Weights of a small transformer language model: normalized queries and keys.
Each number is 200 + 20 x the weight over its row's rms, rounded and kept within 0 to 999. Layers, rows and columns count from 0. The size before them is the row's rms in percent of the matrix's.

# layer 3 MLP up, 640x320, rms 0.0509, rows 380-416, columns 256-319
106,168,212,188,172,200,181,218,188,189,215,189,170,196,188,211,210,236,202,236,216,190,242,173,196,183,221,180,228,211,230,234,199,188,203,188,156,195,163,215,206,202,189,209,182,181,163,161,196,161,220,238,210,206,199,193,231,183,190,203,237,219,191,167,188
101,228,171,217,206,185,246,202,212,165,205,233,158,172,176,172,202,217,209,192,221,201,216,213,218,195,226,167,249,180,229,232,184,179,222,188,207,226,193,230,216,187,224,187,158,205,222,213,188,200,221,208,223,194,172,207,197,215,195,195,226,216,229,218,208
106,209,195,169,161,163,196,192,187,176,198,187,196,246,192,196,212,176,183,201,223,172,199,223,167,210,199,191,216,188,206,196,191,199,189,227,239,198,174,172,184,194,223,189,161,211,220,164,196,200,169,193,201,203,194,200,210,205,191,193,227,180,179,217,238
107,227,236,230,205,204,196,177,231,205,205,189,237,211,173,189,182,204,182,182,188,189,169,201,205,175,203,231,167,206,196,218,229,225,181,207,217,233,170,189,219,230,197,199,227,191,247,207,206,224,202,200,206,250,182,182,200,180,208,224,195,200,199,200,204
096,212,170,198,184,222,187,187,167,202,211,153,216,198,183,194,224,197,196,216,166,206,193,216,209,202,194,215,215,170,193,203,241,200,185,208,184,222,209,212,223,251,214,186,215,223,236,193,229,182,174,187,235,223,168,214,185,200,176,185,207,209,205,205,198
093,162,142,154,179,196,240,201,201,171,217,187,191,206,219,236,224,225,207,198,206,213,209,227,185,228,188,193,211,170,208,178,192,188,200,228,198,220,229,174,204,174,193,199,179,222,193,229,218,164,199,160,213,187,185,202,205,211,211,175,183,184,212,203,202
107,219,181,186,197,188,211,202,195,194,199,223,167,184,235,177,211,172,154,216,213,199,165,190,193,203,229,212,232,178,204,204,190,174,187,207,191,227,201,186,236,205,173,187,195,197,197,179,195,167,229,217,199,194,179,176,185,221,162,198,179,188,239,181,176
104,173,204,197,205,172,192,214,222,228,180,232,191,182,189,172,207,228,208,200,199,185,202,196,228,203,173,204,205,192,182,185,205,218,193,177,206,187,209,212,181,207,226,224,217,189,200,212,189,173,176,194,207,202,169,184,227,226,184,204,202,218,191,193,200
102,186,215,253,195,209,258,208,171,198,211,207,198,179,207,190,197,211,184,199,211,185,210,221,193,216,247,235,202,208,190,203,196,228,184,206,180,226,231,218,203,198,219,179,180,172,228,229,214,201,200,220,193,187,246,204,198,197,247,179,204,190,229,224,174
103,190,198,174,183,174,183,192,195,194,199,198,206,237,165,195,205,252,212,191,200,187,205,182,188,186,197,179,274,186,204,219,232,199,205,173,198,247,251,210,192,214,220,199,250,230,205,258,215,210,187,174,192,194,184,219,215,162,207,178,175,193,196,191,180
106,216,168,223,222,213,226,192,226,209,213,216,165,190,183,208,214,199,190,179,207,228,214,178,193,200,140,221,218,196,201,208,195,213,182,215,188,166,177,217,210,202,203,210,197,211,208,216,205,159,177,193,154,196,195,211,218,210,194,164,204,210,171,217,178
104,212,190,192,226,244,172,195,241,210,204,246,197,209,183,193,190,182,199,184,168,185,225,184,176,202,207,213,208,225,224,201,201,226,191,198,219,217,210,199,217,214,217,209,186,209,202,188,173,192,236,190,203,181,199,180,187,173,193,169,214,184,225,199,212
106,205,204,191,188,197,217,170,185,221,199,203,199,233,195,162,208,204,180,210,192,180,221,189,212,205,221,208,181,244,155,180,199,183,218,222,167,233,155,189,231,182,220,184,212,204,173,165,225,229,225,225,159,199,213,189,220,205,182,221,188,196,191,186,227
106,200,238,182,223,188,154,198,217,199,206,174,163,216,183,192,193,219,202,215,198,168,211,217,179,200,159,177,209,188,158,208,184,220,182,201,221,169,167,211,190,184,216,217,222,216,241,226,174,183,187,186,214,189,176,210,217,215,217,196,190,212,166,204,199
106,213,217,210,230,189,195,149,255,218,244,204,208,239,195,194,219,180,198,187,183,218,210,172,209,182,208,231,219,168,227,215,176,188,190,212,208,182,200,197,214,188,181,190,183,196,243,227,226,187,202,221,204,195,204,182,202,168,201,171,192,218,198,217,199
096,165,203,179,171,237,159,187,203,187,209,213,214,242,195,208,211,191,214,173,168,188,194,208,194,225,182,194,225,168,230,222,241,214,203,197,251,193,205,208,175,231,183,208,210,199,202,207,169,205,192,173,208,190,179,213,207,205,195,233,205,179,219,176,149
103,193,219,202,209,209,227,240,172,184,202,223,205,196,231,197,182,210,205,239,189,200,202,216,194,227,196,204,224,212,211,211,179,177,200,214,207,222,210,204,184,211,200,200,213,189,191,196,198,183,195,181,185,217,188,180,199,192,150,205,167,177,189,184,208
104,202,180,244,183,213,196,183,232,210,187,206,169,182,223,211,198,228,176,215,188,225,205,149,178,213,223,224,188,207,184,208,182,179,245,229,173,191,184,215,218,179,177,199,208,196,179,232,191,185,191,192,197,204,196,238,224,216,186,242,205,214,198,204,221
104,194,216,198,214,207,194,207,216,234,229,237,181,181,213,202,168,191,208,179,203,211,228,192,215,196,184,253,198,191,184,162,190,164,163,210,200,209,170,172,204,223,206,185,194,201,198,191,183,182,196,211,199,169,209,187,207,201,190,189,190,193,226,206,215
095,221,215,190,225,227,205,216,229,191,196,168,191,181,212,196,191,196,175,208,208,207,213,234,202,230,225,219,210,185,166,217,182,211,202,198,183,169,213,212,168,194,209,179,195,223,211,179,195,206,223,198,185,203,197,190,237,205,179,175,203,187,254,225,198
097,196,250,190,214,188,221,177,213,208,224,219,204,178,193,199,186,236,205,202,194,207,209,192,170,203,194,223,180,196,211,189,183,176,200,186,183,219,226,183,188,246,191,246,228,180,226,209,178,196,185,205,189,217,179,200,190,197,211,185,182,189,189,182,236
108,185,195,185,205,197,192,191,200,195,178,212,215,192,182,215,190,216,170,212,194,216,199,175,228,250,191,212,221,210,200,176,179,198,177,206,217,202,158,205,187,162,210,186,166,216,195,163,197,202,210,206,190,204,200,198,213,234,213,213,200,209,194,223,172
101,202,205,228,174,219,184,198,191,249,220,163,201,222,222,231,235,159,223,217,188,205,229,218,190,191,207,215,211,205,222,186,182,180,200,196,197,188,208,208,164,221,197,183,195,224,214,204,174,210,209,191,196,186,198,218,199,210,161,165,217,179,228,227,188
108,173,183,177,192,169,178,171,197,201,199,163,184,211,179,207,173,194,180,230,173,201,171,241,198,206,172,209,202,186,201,208,205,215,159,169,208,202,208,190,199,195,179,225,204,232,188,201,226,196,210,166,193,210,191,210,197,199,226,218,218,172,173,200,186
106,204,229,184,163,200,215,208,205,208,224,234,203,200,191,215,223,195,198,213,212,221,232,191,193,203,190,221,190,190,163,155,229,227,230,196,181,188,194,227,191,204,188,195,181,185,177,198,225,254,217,213,232,159,194,188,181,185,202,210,211,203,174,180,220
092,182,204,190,243,217,185,179,189,191,213,199,190,210,176,170,165,196,206,218,168,209,203,261,215,179,224,209,212,193,210,195,207,229,194,196,201,242,177,205,191,206,146,256,232,193,235,221,234,202,193,176,221,195,218,218,189,222,202,185,202,177,167,184,189
104,206,192,193,207,182,190,221,224,178,205,192,191,185,197,210,212,217,214,164,195,196,163,203,199,158,168,195,187,205,179,210,171,240,215,197,203,187,194,249,202,190,174,235,237,179,174,231,201,202,168,185,183,219,178,216,183,215,201,203,185,174,184,198,195
108,178,198,186,153,183,167,182,218,197,188,169,188,224,189,164,228,198,200,220,188,188,186,188,202,221,217,232,189,222,204,198,199,179,193,233,170,239,162,173,171,171,159,199,201,215,185,199,187,175,181,197,193,175,169,208,203,239,168,206,212,197,209,185,219
098,204,165,178,229,193,200,181,198,214,213,195,198,217,165,251,190,217,220,200,186,196,173,247,220,210,205,187,201,183,201,211,212,226,195,183,229,177,210,230,244,180,194,209,165,198,225,236,217,176,179,187,202,205,234,226,216,197,189,158,223,184,205,225,192
098,204,209,204,187,198,197,207,183,228,214,204,192,181,189,203,188,207,190,163,230,225,172,187,176,189,223,198,200,196,191,202,235,162,191,238,208,197,225,212,201,200,212,207,202,154,219,180,185,194,201,243,186,218,254,198,227,175,209,184,215,213,207,201,188
091,186,210,212,221,215,180,147,237,185,168,185,225,214,170,196,217,197,226,204,177,228,187,173,179,183,233,187,245,196,201,205,205,223,183,186,210,204,193,237,209,220,174,168,193,176,228,176,186,201,199,212,199,194,215,164,177,203,199,194,191,230,202,237,190
091,190,187,228,206,197,216,206,210,218,220,209,229,215,208,180,211,214,219,199,192,200,162,212,217,218,196,182,209,220,236,175,181,201,193,185,195,194,221,207,196,237,226,202,198,191,179,210,211,205,215,189,192,202,211,216,201,236,227,202,215,222,210,198,186
089,207,222,174,188,216,202,189,211,212,233,184,232,204,222,219,200,198,176,203,189,224,187,188,211,192,217,229,214,191,246,203,210,167,169,220,183,165,202,158,199,230,206,180,197,207,168,178,168,219,187,226,213,227,194,187,221,227,178,193,202,220,245,143,195
092,209,219,203,219,220,163,196,205,223,198,202,236,182,154,236,161,217,217,241,221,191,186,215,189,221,199,191,154,199,179,176,226,199,189,189,206,200,235,180,200,207,172,196,193,174,186,240,179,220,195,206,185,173,190,166,202,206,194,199,200,205,210,202,196
105,196,241,223,199,198,190,195,208,194,202,234,219,216,194,213,159,210,195,229,217,185,197,151,192,180,197,205,213,200,207,211,184,232,258,181,188,184,189,231,186,197,169,214,163,208,221,186,211,208,207,206,167,189,197,181,231,164,228,161,181,210,183,211,168
102,204,224,186,177,179,230,165,208,188,203,234,210,229,174,176,185,195,204,178,180,183,199,144,197,185,227,202,192,176,197,212,176,188,206,226,197,267,186,220,187,187,190,215,218,193,205,223,177,206,170,236,174,242,231,211,209,216,235,200,228,222,177,166,211
097,178,194,251,171,220,182,182,214,252,195,191,189,207,225,176,246,202,231,177,200,167,202,201,199,189,199,195,184,208,213,176,211,220,183,202,181,169,205,210,194,211,199,193,196,184,220,160,193,194,209,242,179,207,208,197,192,180,177,209,183,227,212,165,220
# layer 3 MLP down (transposed), 640x320, rms 0.0488, rows 380-415, columns 256-319
102,200,201,203,182,210,208,246,174,223,212,210,156,206,188,187,189,213,207,197,189,169,218,213,211,205,156,207,175,234,224,208,204,210,195,204,220,187,194,202,165,203,160,216,191,204,173,207,208,163,215,200,208,226,210,212,210,189,181,216,186,221,197,208,163
108,211,211,226,177,202,214,161,202,200,219,203,162,189,228,176,203,197,199,199,220,199,232,177,239,199,217,193,250,210,224,196,172,178,218,178,199,261,194,210,146,215,214,207,165,185,231,179,194,207,221,194,208,200,203,179,196,220,181,193,230,224,221,210,216
108,159,213,245,205,194,220,222,206,170,211,166,213,187,198,232,214,202,191,227,198,199,201,202,208,172,184,228,230,206,229,161,226,207,211,211,182,239,182,228,201,178,220,207,190,167,169,194,192,173,203,231,194,202,219,201,194,212,173,187,149,185,172,190,231
106,202,192,198,178,204,164,164,207,203,179,176,199,217,231,186,217,200,212,177,216,188,197,212,182,201,213,197,195,212,209,189,225,197,183,180,209,178,229,219,184,193,207,195,212,218,176,176,180,178,193,198,222,170,206,204,206,194,243,228,235,232,192,208,212
095,223,162,207,185,221,174,203,147,200,208,181,206,176,196,183,213,207,209,178,164,201,174,195,190,189,209,211,224,188,176,209,214,199,194,187,174,216,192,199,216,210,214,187,211,237,231,171,214,188,203,174,214,215,177,200,226,169,207,202,207,173,192,191,219
095,223,237,218,194,211,175,180,193,224,179,235,169,209,212,187,193,208,209,191,189,189,165,190,223,168,227,206,176,227,210,219,225,227,201,209,192,161,185,223,202,211,224,187,222,202,213,209,181,202,174,238,184,219,214,191,201,162,202,208,192,191,185,153,199
111,178,144,182,212,204,206,197,225,204,224,213,202,187,209,192,191,177,190,194,223,188,223,174,233,195,199,207,210,198,210,210,202,238,195,208,175,208,188,153,182,186,180,167,210,218,211,219,185,197,226,205,232,219,187,209,193,177,202,197,202,226,206,203,213
099,199,209,233,206,157,219,241,210,206,229,180,146,232,192,210,240,225,202,194,205,218,203,212,223,197,210,201,189,183,204,211,201,228,166,206,168,221,237,207,203,181,183,189,172,214,186,219,192,208,190,206,184,213,190,188,223,225,168,209,208,176,202,197,199
104,199,178,218,178,193,203,228,197,195,209,173,180,176,181,173,198,217,192,200,224,195,213,197,211,192,229,202,213,212,231,205,211,226,227,193,200,212,212,203,206,205,216,163,189,190,201,230,214,227,164,224,191,205,216,232,143,169,219,191,201,236,217,224,172
097,224,221,187,160,208,184,183,203,205,190,224,206,224,194,172,173,211,222,215,189,211,191,205,225,192,222,228,215,188,199,231,206,206,190,220,207,214,207,192,153,226,197,168,217,213,218,246,190,187,214,169,228,203,216,203,210,179,192,225,210,221,220,200,196
101,198,194,173,245,181,203,180,164,181,192,195,195,205,184,158,202,210,179,253,216,186,200,161,180,202,254,196,184,207,207,190,148,196,217,188,182,215,182,199,189,201,166,210,185,189,196,199,249,185,189,181,182,191,196,194,183,186,189,212,215,221,196,174,234
102,232,170,205,206,207,223,203,212,182,209,252,197,204,172,201,214,203,163,223,214,173,222,181,229,202,214,198,231,191,219,183,217,222,185,200,206,213,171,191,216,180,188,197,194,222,201,225,198,200,232,180,219,179,172,197,217,168,193,203,233,162,184,186,209
110,217,216,189,195,184,217,201,201,192,204,229,232,168,188,193,187,226,177,163,206,194,219,176,184,232,174,180,195,224,173,200,210,214,208,222,177,218,172,179,191,233,171,214,250,198,214,157,201,193,195,202,192,212,233,174,189,217,210,230,211,204,181,184,175
104,199,229,149,178,189,213,211,184,224,207,235,160,224,194,193,190,213,199,244,188,214,202,213,212,201,173,232,230,197,226,187,220,190,166,209,149,203,207,156,155,203,199,223,208,218,217,218,205,199,218,191,209,242,211,200,193,242,193,210,206,202,190,166,205
106,215,228,176,185,199,168,222,175,218,207,207,245,180,162,175,226,165,169,231,190,165,223,225,203,135,180,208,246,217,213,193,209,203,199,211,203,231,205,199,238,225,183,185,215,179,151,176,184,189,210,203,206,169,213,197,215,204,183,185,206,214,165,199,194
095,196,191,210,201,159,226,197,223,202,205,192,215,173,187,198,184,207,175,229,232,184,217,185,240,198,201,194,168,207,180,183,156,200,198,194,170,189,179,193,177,193,185,182,198,195,214,209,230,192,245,235,164,217,223,194,210,195,188,205,224,257,160,201,240
102,204,218,173,209,207,253,201,200,213,196,181,215,198,214,187,179,217,180,214,245,218,197,225,189,163,186,197,204,186,210,235,171,220,219,232,215,206,209,205,229,184,218,210,199,226,222,199,197,237,193,186,208,214,170,217,206,215,203,215,172,177,212,222,213
102,203,226,192,223,227,182,182,182,223,223,213,157,178,193,208,159,167,248,165,193,192,212,201,200,209,200,155,194,224,188,203,189,200,189,199,204,174,238,192,121,221,223,196,203,202,197,189,173,268,203,202,218,166,175,179,190,162,230,208,186,209,189,182,193
098,197,192,215,198,250,203,207,212,222,225,222,194,181,188,164,203,199,215,202,187,187,202,183,203,160,180,210,202,181,185,206,225,212,150,194,203,222,195,180,207,195,196,193,175,165,205,205,155,185,184,186,227,205,211,191,214,215,193,205,219,229,182,216,210
096,186,227,198,192,203,191,201,167,218,178,194,202,237,203,198,198,200,194,208,191,212,178,171,191,151,181,186,147,200,209,194,219,221,225,229,196,209,201,165,235,194,196,202,240,154,205,196,197,204,243,211,219,216,196,172,169,221,232,209,218,178,212,189,195
097,151,238,181,220,187,203,170,206,195,204,208,201,183,196,182,198,220,200,220,172,228,197,187,177,219,217,200,202,212,215,224,206,190,218,156,203,222,217,215,150,189,212,218,191,185,212,201,193,216,211,191,214,206,169,193,210,230,205,225,211,204,212,191,212
104,195,190,187,216,199,188,196,195,228,189,215,200,177,196,180,196,230,184,175,199,194,169,192,182,207,215,167,190,209,196,209,227,176,212,234,181,206,230,172,186,223,187,180,217,200,206,204,207,218,197,213,204,204,205,190,162,212,195,213,183,163,193,152,227
104,164,188,226,219,203,146,197,165,226,187,219,179,207,217,237,190,193,187,183,169,168,160,178,194,203,190,210,193,206,184,180,165,171,196,201,165,217,179,177,184,262,174,206,224,237,193,199,186,197,219,212,177,211,186,202,208,213,215,197,213,216,212,194,218
103,184,203,179,210,179,204,206,183,199,192,187,171,209,211,155,202,240,205,209,210,228,211,211,192,226,197,202,226,174,208,183,216,238,201,189,167,182,215,206,189,182,215,192,192,208,159,198,201,192,157,203,222,201,182,204,230,182,213,203,188,168,172,204,198
095,188,214,166,182,206,198,198,159,214,218,222,166,220,218,217,199,232,195,199,206,221,209,200,205,194,209,209,180,221,155,173,222,180,210,198,187,262,171,215,224,189,205,228,214,213,163,179,230,242,157,203,240,181,185,198,181,215,202,229,230,225,211,184,219
096,235,208,209,153,178,189,209,190,202,178,184,227,194,202,236,220,202,203,181,219,175,220,149,164,226,185,181,195,212,183,206,180,164,176,170,194,156,221,185,201,181,236,157,180,203,151,190,199,189,216,223,172,197,194,172,229,184,192,201,195,207,211,208,214
099,231,235,217,185,194,200,217,208,173,223,210,156,183,196,183,220,158,226,179,197,225,223,199,220,190,168,186,185,235,224,218,188,224,212,228,208,192,175,185,182,232,175,201,234,207,227,181,195,191,225,209,198,194,199,175,200,188,207,208,161,198,194,205,226
107,214,231,206,197,199,158,180,234,168,197,212,212,234,186,204,196,205,194,195,169,202,190,219,198,219,217,231,226,221,195,213,177,215,175,200,218,237,201,202,227,204,211,209,200,177,190,194,211,186,177,188,176,150,160,202,178,220,194,234,186,191,200,194,187
097,224,201,176,241,209,228,189,214,187,212,194,207,208,195,237,207,243,186,192,199,223,202,216,194,236,195,210,219,197,189,210,172,225,222,213,213,188,188,248,202,174,187,231,167,224,179,216,205,216,191,205,207,206,232,243,217,207,167,185,165,175,202,217,223
100,163,223,202,221,200,220,162,200,187,228,188,234,213,216,237,219,199,191,224,219,184,223,199,199,194,158,191,204,179,218,210,185,218,188,149,179,200,203,234,210,182,198,201,212,188,196,213,187,207,192,211,180,202,173,182,192,214,181,232,163,195,187,192,206
094,172,197,181,166,190,193,242,163,215,210,236,169,194,221,203,206,191,212,175,207,194,192,207,190,205,169,215,162,224,168,193,192,185,213,228,214,208,243,157,194,180,224,219,222,254,173,185,237,198,214,180,206,214,177,217,230,189,220,221,210,176,221,160,208
086,195,200,224,225,170,213,197,195,207,241,209,219,212,180,205,191,189,202,229,198,195,180,206,199,211,187,191,202,200,201,208,177,210,169,169,214,188,210,208,212,223,189,210,212,204,173,217,209,196,176,176,207,211,201,203,196,220,205,204,217,186,217,220,184
089,179,135,196,206,189,176,209,206,191,166,209,195,214,206,141,201,218,186,181,205,189,162,216,183,209,224,206,203,223,155,205,214,236,203,169,152,222,219,202,219,164,205,165,172,208,206,225,235,167,207,181,179,197,175,221,201,180,203,211,180,155,176,202,211
091,197,189,204,171,203,213,196,184,178,206,194,173,223,201,156,219,180,179,157,184,220,226,186,182,196,189,222,229,198,219,198,178,195,213,205,204,207,165,219,194,182,221,211,219,194,196,128,225,188,220,201,205,218,201,220,217,169,207,215,173,208,182,211,199
100,185,188,146,248,201,168,200,162,230,213,201,217,218,192,207,202,207,198,209,204,207,182,231,239,227,197,225,159,166,202,225,215,179,193,242,217,214,179,215,203,231,207,236,171,194,200,215,212,189,199,208,169,174,173,217,193,212,229,205,216,214,188,161,188
110,194,196,178,171,182,218,187,194,192,190,234,168,202,187,177,194,187,192,208,161,205,170,173,186,185,201,225,217,196,185,174,178,212,195,214,213,227,209,199,188,160,195,210,199,161,239,222,169,229,165,236,161,208,221,217,203,211,178,198,204,194,209,222,203
# layer 3 MLP gate, 640x320, rms 0.0543, rows 381-416, columns 256-319
101,185,199,210,188,178,200,214,172,231,206,215,196,148,196,215,185,196,180,217,207,168,189,214,195,168,176,202,196,216,180,211,217,190,212,209,199,162,190,210,185,192,222,217,185,200,191,176,241,200,213,183,192,185,199,200,220,194,170,196,188,180,218,206,187
105,230,208,195,205,197,210,185,211,228,179,209,181,203,230,190,189,223,159,190,169,205,203,225,224,229,202,223,201,194,189,204,196,184,195,198,214,189,183,186,256,185,188,177,198,211,156,174,179,210,199,204,211,191,199,196,204,206,206,189,228,182,192,186,173
109,165,207,184,263,209,184,245,219,196,195,208,185,175,206,170,216,176,220,168,173,249,190,229,215,247,203,191,195,183,172,203,173,215,232,216,203,190,195,167,228,195,175,214,188,204,206,204,182,178,166,185,223,174,209,192,213,247,210,220,171,205,181,203,225
103,208,181,203,197,192,182,230,211,191,176,182,182,192,181,214,182,231,226,184,239,194,224,218,193,183,199,183,201,223,190,227,225,181,198,156,220,180,203,207,194,166,232,210,187,213,194,230,233,194,211,220,179,204,216,206,234,191,202,173,218,205,228,173,224
090,189,201,179,214,205,217,180,173,221,183,185,226,239,215,197,209,192,221,186,223,169,204,208,199,215,219,146,183,205,202,173,224,215,165,211,225,200,209,198,168,209,197,199,171,199,244,193,190,169,225,200,224,181,197,225,165,214,227,166,204,193,214,191,203
106,189,198,219,167,192,208,211,191,173,198,196,172,194,198,245,202,198,218,179,215,226,188,141,196,202,236,174,191,180,161,231,184,199,216,201,201,202,223,176,231,200,198,230,198,185,223,181,222,196,212,178,184,190,196,180,221,210,186,209,209,180,182,181,198
095,206,192,228,198,173,231,199,223,207,212,189,151,229,188,200,216,214,185,199,233,189,195,197,220,211,189,193,189,213,205,185,217,213,173,200,175,213,226,218,222,202,195,193,181,202,182,221,175,209,220,217,158,199,197,190,214,204,152,182,205,184,194,181,219
105,200,199,202,206,209,208,186,174,208,216,207,197,180,205,208,196,192,182,189,148,188,191,228,212,185,177,228,208,178,149,190,217,187,190,190,181,205,171,182,228,207,200,210,180,184,187,215,177,170,209,200,182,203,182,193,257,231,192,224,197,150,217,229,189
103,183,198,210,167,166,196,180,182,205,192,173,212,214,199,176,198,201,216,186,191,192,201,230,227,208,201,232,226,195,230,207,215,233,173,200,222,193,192,214,182,219,175,177,205,229,171,212,210,122,199,164,207,198,216,214,189,201,212,188,202,184,199,208,189
110,185,179,214,215,218,243,203,221,235,196,208,181,205,219,186,214,227,200,164,207,226,218,215,204,211,166,217,211,193,185,194,172,198,189,179,149,155,188,208,181,231,220,163,187,205,198,236,204,215,200,206,184,195,254,244,181,193,189,175,200,210,195,169,228
096,191,229,205,217,193,154,195,201,219,183,201,208,183,234,200,168,208,221,172,195,214,219,181,167,213,186,196,194,217,198,231,183,193,201,193,204,186,240,230,179,234,230,217,222,199,196,192,190,199,167,177,188,199,176,169,194,184,173,193,178,216,201,230,202
108,169,204,186,202,208,205,177,184,208,201,192,204,215,238,230,191,203,205,201,175,198,185,220,214,192,194,232,220,229,181,155,205,185,201,202,184,209,206,235,227,197,213,196,164,213,173,248,194,204,224,208,199,195,191,222,217,171,181,221,225,183,243,208,194
089,213,212,161,197,171,236,213,167,218,212,226,199,185,189,211,187,221,214,199,177,226,208,226,214,197,187,235,213,202,220,206,223,214,192,199,151,202,194,157,174,178,206,235,216,221,176,182,217,184,212,207,181,237,207,215,208,216,200,218,207,188,218,178,180
109,146,216,190,179,149,175,170,197,180,163,192,245,177,225,209,218,193,200,220,183,198,216,191,183,214,210,197,195,212,195,181,238,185,212,192,209,169,171,208,199,227,205,182,200,180,177,202,204,183,212,177,205,220,187,203,207,211,224,221,199,190,198,206,240
102,201,179,204,206,202,179,222,157,178,214,224,230,186,174,206,208,186,219,166,200,184,216,215,179,225,232,205,186,190,172,210,216,202,158,188,217,180,170,215,173,198,189,209,186,168,199,193,188,209,203,211,212,179,203,201,232,206,210,194,193,209,204,192,184
097,185,178,183,185,187,228,178,212,194,175,190,181,161,201,190,213,182,164,174,221,231,189,197,154,150,193,186,189,212,170,249,184,254,199,197,206,187,204,174,230,185,215,209,173,237,221,218,190,228,175,204,212,180,191,242,174,202,204,191,174,214,223,236,203
107,210,162,190,178,207,268,157,212,182,197,214,219,237,191,207,197,198,172,198,180,197,194,196,236,184,190,239,217,216,169,194,186,200,191,188,152,178,154,198,224,187,197,171,178,200,177,234,182,181,217,218,197,207,179,182,182,211,161,202,213,199,202,184,193
090,203,197,166,198,166,206,181,209,215,195,177,192,172,212,231,185,214,191,194,207,231,210,221,208,225,191,198,228,203,177,192,208,183,211,198,207,188,199,196,211,192,200,172,210,232,198,209,218,210,238,200,189,181,217,206,194,179,188,194,183,163,205,213,198
097,211,231,156,175,199,172,188,195,204,166,214,192,231,164,207,198,199,230,183,208,202,203,166,209,161,214,235,155,184,202,212,202,201,216,203,169,225,186,152,202,201,224,206,202,188,188,177,190,188,215,207,220,190,186,173,178,197,247,199,211,216,194,209,206
103,186,150,172,213,178,185,220,227,196,189,176,180,238,219,200,198,191,191,252,171,183,203,202,192,189,206,210,201,192,184,193,240,212,182,184,195,166,215,221,196,211,205,189,199,217,216,189,223,179,192,188,180,199,186,192,188,256,147,193,221,191,202,207,172
108,219,193,199,193,177,195,170,196,198,200,199,213,202,179,198,172,187,154,202,172,173,201,153,177,207,223,218,204,227,200,203,208,222,219,187,152,196,173,196,191,193,192,209,214,197,226,209,201,222,225,204,191,187,175,176,191,233,230,216,235,184,203,193,187
099,180,195,168,201,175,225,169,194,202,199,199,212,187,203,207,229,191,214,222,207,186,221,229,188,180,208,187,226,195,200,192,206,231,220,205,198,167,192,220,209,162,205,191,109,185,184,196,194,188,210,191,223,171,216,198,183,182,217,203,234,174,242,186,246
089,199,222,181,213,174,216,237,173,201,202,212,191,207,198,162,205,248,199,200,233,229,212,215,204,231,213,197,236,197,180,190,209,227,217,205,174,199,204,212,198,180,217,177,200,188,159,197,195,185,143,215,217,179,196,237,256,221,185,198,171,155,166,199,189
103,204,192,206,227,172,208,204,250,214,216,207,175,201,219,229,233,192,229,186,210,256,201,204,196,199,174,197,216,231,180,176,155,186,197,174,189,202,195,185,223,191,211,211,130,249,185,207,175,207,196,200,200,166,221,165,157,198,188,211,210,195,197,187,199
101,237,188,230,192,238,191,204,178,203,214,214,237,196,190,178,186,167,199,163,160,207,155,201,192,239,213,204,192,210,191,172,233,180,219,172,213,202,172,174,178,176,219,158,205,200,211,217,188,223,212,197,224,187,181,212,184,204,188,202,196,219,181,216,195
097,213,226,234,203,180,187,218,201,198,214,211,159,155,185,184,210,183,216,180,192,221,215,187,232,186,150,211,177,218,194,224,177,208,213,207,187,216,157,219,181,243,161,224,253,192,201,189,186,183,213,207,189,194,197,186,201,201,193,204,172,192,185,204,205
102,188,184,179,187,212,201,223,148,189,160,170,209,210,214,220,199,197,233,219,226,188,208,214,192,169,192,200,177,185,209,206,202,172,171,185,184,197,206,165,202,192,163,213,231,212,196,199,205,187,188,206,181,226,208,180,207,174,208,208,184,217,221,172,207
094,175,210,228,196,198,184,201,210,201,213,212,227,192,195,199,196,202,148,221,200,207,217,180,155,190,218,222,246,221,179,196,185,187,207,206,208,189,175,209,188,188,186,216,185,218,192,198,165,202,181,209,178,195,181,189,182,233,184,230,163,164,184,187,216
102,203,170,196,189,171,190,164,228,195,207,200,190,191,191,151,214,195,209,203,169,194,214,202,191,226,237,226,167,187,160,168,202,172,225,204,150,205,211,208,185,218,200,222,212,215,208,177,195,177,177,194,219,211,178,196,196,210,217,212,214,198,208,177,204
095,209,170,204,189,226,205,145,219,232,217,201,163,213,220,182,227,178,169,167,194,165,184,202,214,202,215,206,200,187,204,214,188,204,186,191,205,211,177,188,229,219,175,203,215,211,203,200,171,205,217,202,188,204,180,189,183,185,210,194,199,172,213,213,194
088,192,233,212,252,195,192,237,189,201,199,206,177,187,183,238,172,205,189,198,201,193,215,206,193,207,193,212,175,191,169,219,187,223,176,189,194,176,203,176,181,166,202,200,218,211,192,261,191,175,179,191,200,204,167,184,201,197,202,190,208,193,203,189,197
087,200,219,216,179,197,195,220,172,171,177,180,197,196,189,237,238,194,236,230,229,177,225,198,205,178,201,175,175,186,196,190,203,189,230,225,264,184,206,207,188,176,191,206,220,174,230,169,210,212,240,184,209,189,202,195,174,196,227,222,235,214,212,192,206
093,187,181,236,220,219,206,197,191,180,203,200,240,201,170,187,189,193,184,209,180,199,186,203,212,240,172,209,229,173,192,193,217,206,208,187,220,215,205,186,229,192,161,179,207,179,226,188,206,236,208,238,205,204,196,233,193,164,231,179,181,193,205,184,202
114,177,194,200,206,196,180,236,181,210,211,213,234,204,179,192,186,227,172,203,179,200,213,187,235,210,197,181,191,173,196,185,231,201,231,179,202,201,211,200,197,203,189,219,212,202,201,200,228,210,216,187,209,236,168,215,188,202,232,235,187,188,163,183,193
102,210,197,206,210,171,224,204,220,153,194,206,210,202,224,225,193,233,197,190,216,172,209,203,173,186,180,187,199,184,193,223,177,196,222,206,191,191,190,211,210,187,200,238,235,239,146,175,220,182,213,208,189,232,182,185,202,228,242,202,199,217,166,212,183
102,192,224,187,218,197,214,181,199,188,208,177,191,198,200,238,251,190,200,208,238,219,226,198,191,176,224,197,199,175,217,186,194,200,204,188,227,199,208,219,217,165,203,205,222,206,181,206,218,266,213,201,226,198,203,202,202,164,154,165,197,185,211,175,190